config.toml
hidden_size = 384
num_key_value_heads = 3
intermediate_size = 1536
norm = "layernorm"
attn_scale = 0.138
bias = "none"
optimizer = "adam_variant"
learning_rate = 0.000788
weight_decay = 0.16
decay_fraction = 0.893
batch_tokens = [32768, 65536, 131072]
max_steps = 10664
Each number is 128 + 32 x the weight over its row's rms, rounded and kept within 0 to 255. Layers, rows and columns count from 0. Numbers have three digits each. The size before them is the row's rms in percent of the matrix's.

# up: layer 2 MLP up, 1536x384, rms 0.0649, rows 1125-1135, columns 256-383
# down: layer 2 MLP down (transposed), 1536x384, rms 0.0465, rows 1125-1134, columns 256-383
up1125 095:093112173115097138110134116171114129172111105111098126091151057085124121182159158153129107118141158131096118159120162164128125132156144170138106145152130116107138152120180150114169063145091134123161088080096119148092185071180062198099140160136162131123101188095155119172137104133093122080147119120148150169090089131079075172189168095092147121181093137152121149149143095154090123112126
down1125 099:174131133104097130131154075154159138140147107156132151085115069164128126135160163092127152142161164130128120077104128103146073124171167128123165074119157139119064116137062174105121102139101104175099150119142143104178137158163081110152169166124123157190145182121092147106097171133140106108118139127160205147070090117140113146119131121076113065136124106108085129136092135151197089124094
up1126 097:160112102112178110116109162095113130126102204151159113176127131117162122169155057108122207100151117144104144108070083143114168123131165166155175155107091104126132134124142159145158168157123161125162121138139116114086115138144114089190070111108135125208141112108158183122153139094113155181113198123171116156117191102130115096100146086108159136122188112121113150165079064107149143153139
down1126 102:121114179077109102096068118160164104170093134149120086130127113112136138084119128092103137102172134133125123115154109093162129105131136185128077096134051103123115138060140123151130129104088103166098135161120134157113157079088145124076144210092112130134137122133142110151135114166178161147125099164139137077085115164166142100133073093101170155097151135163145171157128140147149136075150
up1127 096:103122169138124114149131190098129139122139186125097080147137147153146129097146129116143144168103057092134134147127148099096145122132150101156123063117086099150139141098127088136130100113170151128149128101187091120108111155159093127126149131149136059139132188101116145165148109152129104166080135137164124103078099205128140076167114131105156163157117070134179167141041121150163129037178
down1127 094:134094137102161137085110170126088089126101136078084119119116127129140120148138097126127124132089063146125111139143103126116089149117096138133159114080143159199106084138165144102140116127154115078148110062152069151109139053152102130151208112100140144071111188179148152104188090148145142167103155156121115115138182139135111152144162132117183132140204132160130117108091089080192171106164
up1128 107:112149148148098071116114142129132168132119075152148143147083082104154136144147129118134102143151184124155145153093118166126162165138162154130132129133072118096161143079147136061175216093138173115112102107094176151109105140163142110089111170106168128131132134092115148216112114094120155147138143140050141130174157182158095142080180139162148099077181085137127155115142140127091120134118
down1128 109:112148136142107130106132127136075120170189122061137135184107118227106044141101136128107125130133179109140108106104110131057177090148150148113158103147114131103158153143119160089128151184126123121112151093144130114130158131135160189095131119128116126108158104167172178106090059103128118151139074136157134122150051100125202182147127136109144121078123157161110121179082066121115130148126
up1129 094:137116177115182154077104179153207141189098113204157105097126121102124177124137119141138171157137167109147205145143124089146148123165152127110120156136080132106121164085170109139147161168160113151175131078070106093144122171159164163109127159073124141106069136121135128091150100165136164135114111075122043094137174168149111148143137135159125146128136086125102144181173130098109102139131
down1129 094:122136150081162109129129121165120078128090109069126148167130121175194072100186096162145117098180119122120136161140077164122120148085146113110083119185104136122208126151103080095109164137147135122150120156049135098227128106167127082153149087187144114130144146124094104139146160115098115174096086169128116133141155121151097125105125119158123165146101091140108128192086173105142138138139
up1130 104:114150133093143108135160122079202123124129115083092144103118093135121171119143146226112126086138091118096077133164082123111088145121121159149132134158125134109141169090170130125118052130197155130180140120196104141099204092159104114131090173145157170099175123067090167067145072104157177169115162107140140136087118084147180171128188059132114167136116126080074108139131099112097108169162
down1130 103:137141169135072043094112134166202116211183102101154157131137064115127132105154201130095090111063119089129133070088129114122159196118143110143164128104149137097183155137168133125110151122182124098058069203164134124070116158141180129142126094164101120140140059097101112116091146104193142076113130085095135108138131089144151167178092163129126104130158092111131132107170140140155120127179
up1131 095:147092125117154142112125150110148139122138170065067140097038114072109116159133146097154086110204169175107155093106097119132120066121112107074099145108106134113162120093203186113148119126148119095138105142107156109121083167120144122129086095182102156155114151158106136147127126149121086104171199195131103074132052177123170177125106106127147162127108101092133116149156116143126158136133
down1131 094:126139145135181148156132091116083157116156139131120162107170120139125095183138136095142135159088103131129120172030154135153143101142078135087139173120132188101146077169153094156037164164119125161121081137056128114127144144203185078082117186092104081138137167129166125165138121119101083195150088151129117174143105144140081118138119136161107147128096165141087083117149105148120112089145
up1132 103:077150186151145046139150131129138152135131143119152167166092101092185118158180157074122085121196197121128109159145110123109141182155102131106109150099160110091172118060071112137108145069145154103156124069215169088108138083145129126168079089142107084114108158092134149170132133118127113144102161163097121171160133068152096135140133078148141131101127076112118147190191120142105113161145
down1132 103:142106170117089131165122123142125096201066181124160085194152111161096081161136088165079149129126152090178150127152167128109104182125168159168140162153165115168171099146154130163089125143127132111129159114159175074139170099158110084116148142109118162119080162141117158121089121122176161090098144113131076132095132040165151163112099098150100135169131181173096148140132143097170160120103
up1133 102:143154096119078108162074077126121167138089137191090110128124156115097093098148129163105157129119120175172134119150114136102191116162090167110188146143159097083157072119137157127151152159149160117133111108142084072127157086159116087196164098099097143156145168152136121114073091142146155075095195103117176162144135129136109168154169156121147163136110139141190179103122141125126111110086
down1133 104:194055187085117105129068075097092124144083130182088086106125066075121116083111166116114116131097185141144173061040139129153153142138102106149182129116087116192162120149197138079102110105155105111199137165115137111126148138040148191133120125160100128119155186138122087119116109103132133116140106201131056131107138120170120107064157123086142124106143136172145161075130157190113093171093
up1134 106:178209190123190164090157151201106162115131121129140158081146054087140091124104085129064072169114191113078197136103170163171130104114119107147192132146176165165151125112090101116166148091169133125131157120113163118130159061102103159100114118138110082160102146117119136155163128101124130107097167112127094132102146168149117093157076159114171127096146086132125125088119088109110028112132
down1134 105:109088137095108159132087121162159098099166119185158108117124104095107210095109137122120114164113127113167106146167111167183122164111065179087113096119132122144130090129079135069135124110123149070102078100212123165083056111091190072085134180118164167134135125151150100117133159109096113069122090173152103067150155154118134146083105100160147126098125073147141121164110135172160091115078
up1135 101:150110117171145122130126123147172096143078123152079124163125123128144109142079145145111160113139111100086175127149164090163104106121117164189095098119161085118206128099090159082107145108099161092129139094171116152134152123168104119065154128154124100141101144145012138082098114178075110118164133193086135181118150166080121122116142171102187136135140189147102137141168091093157082104108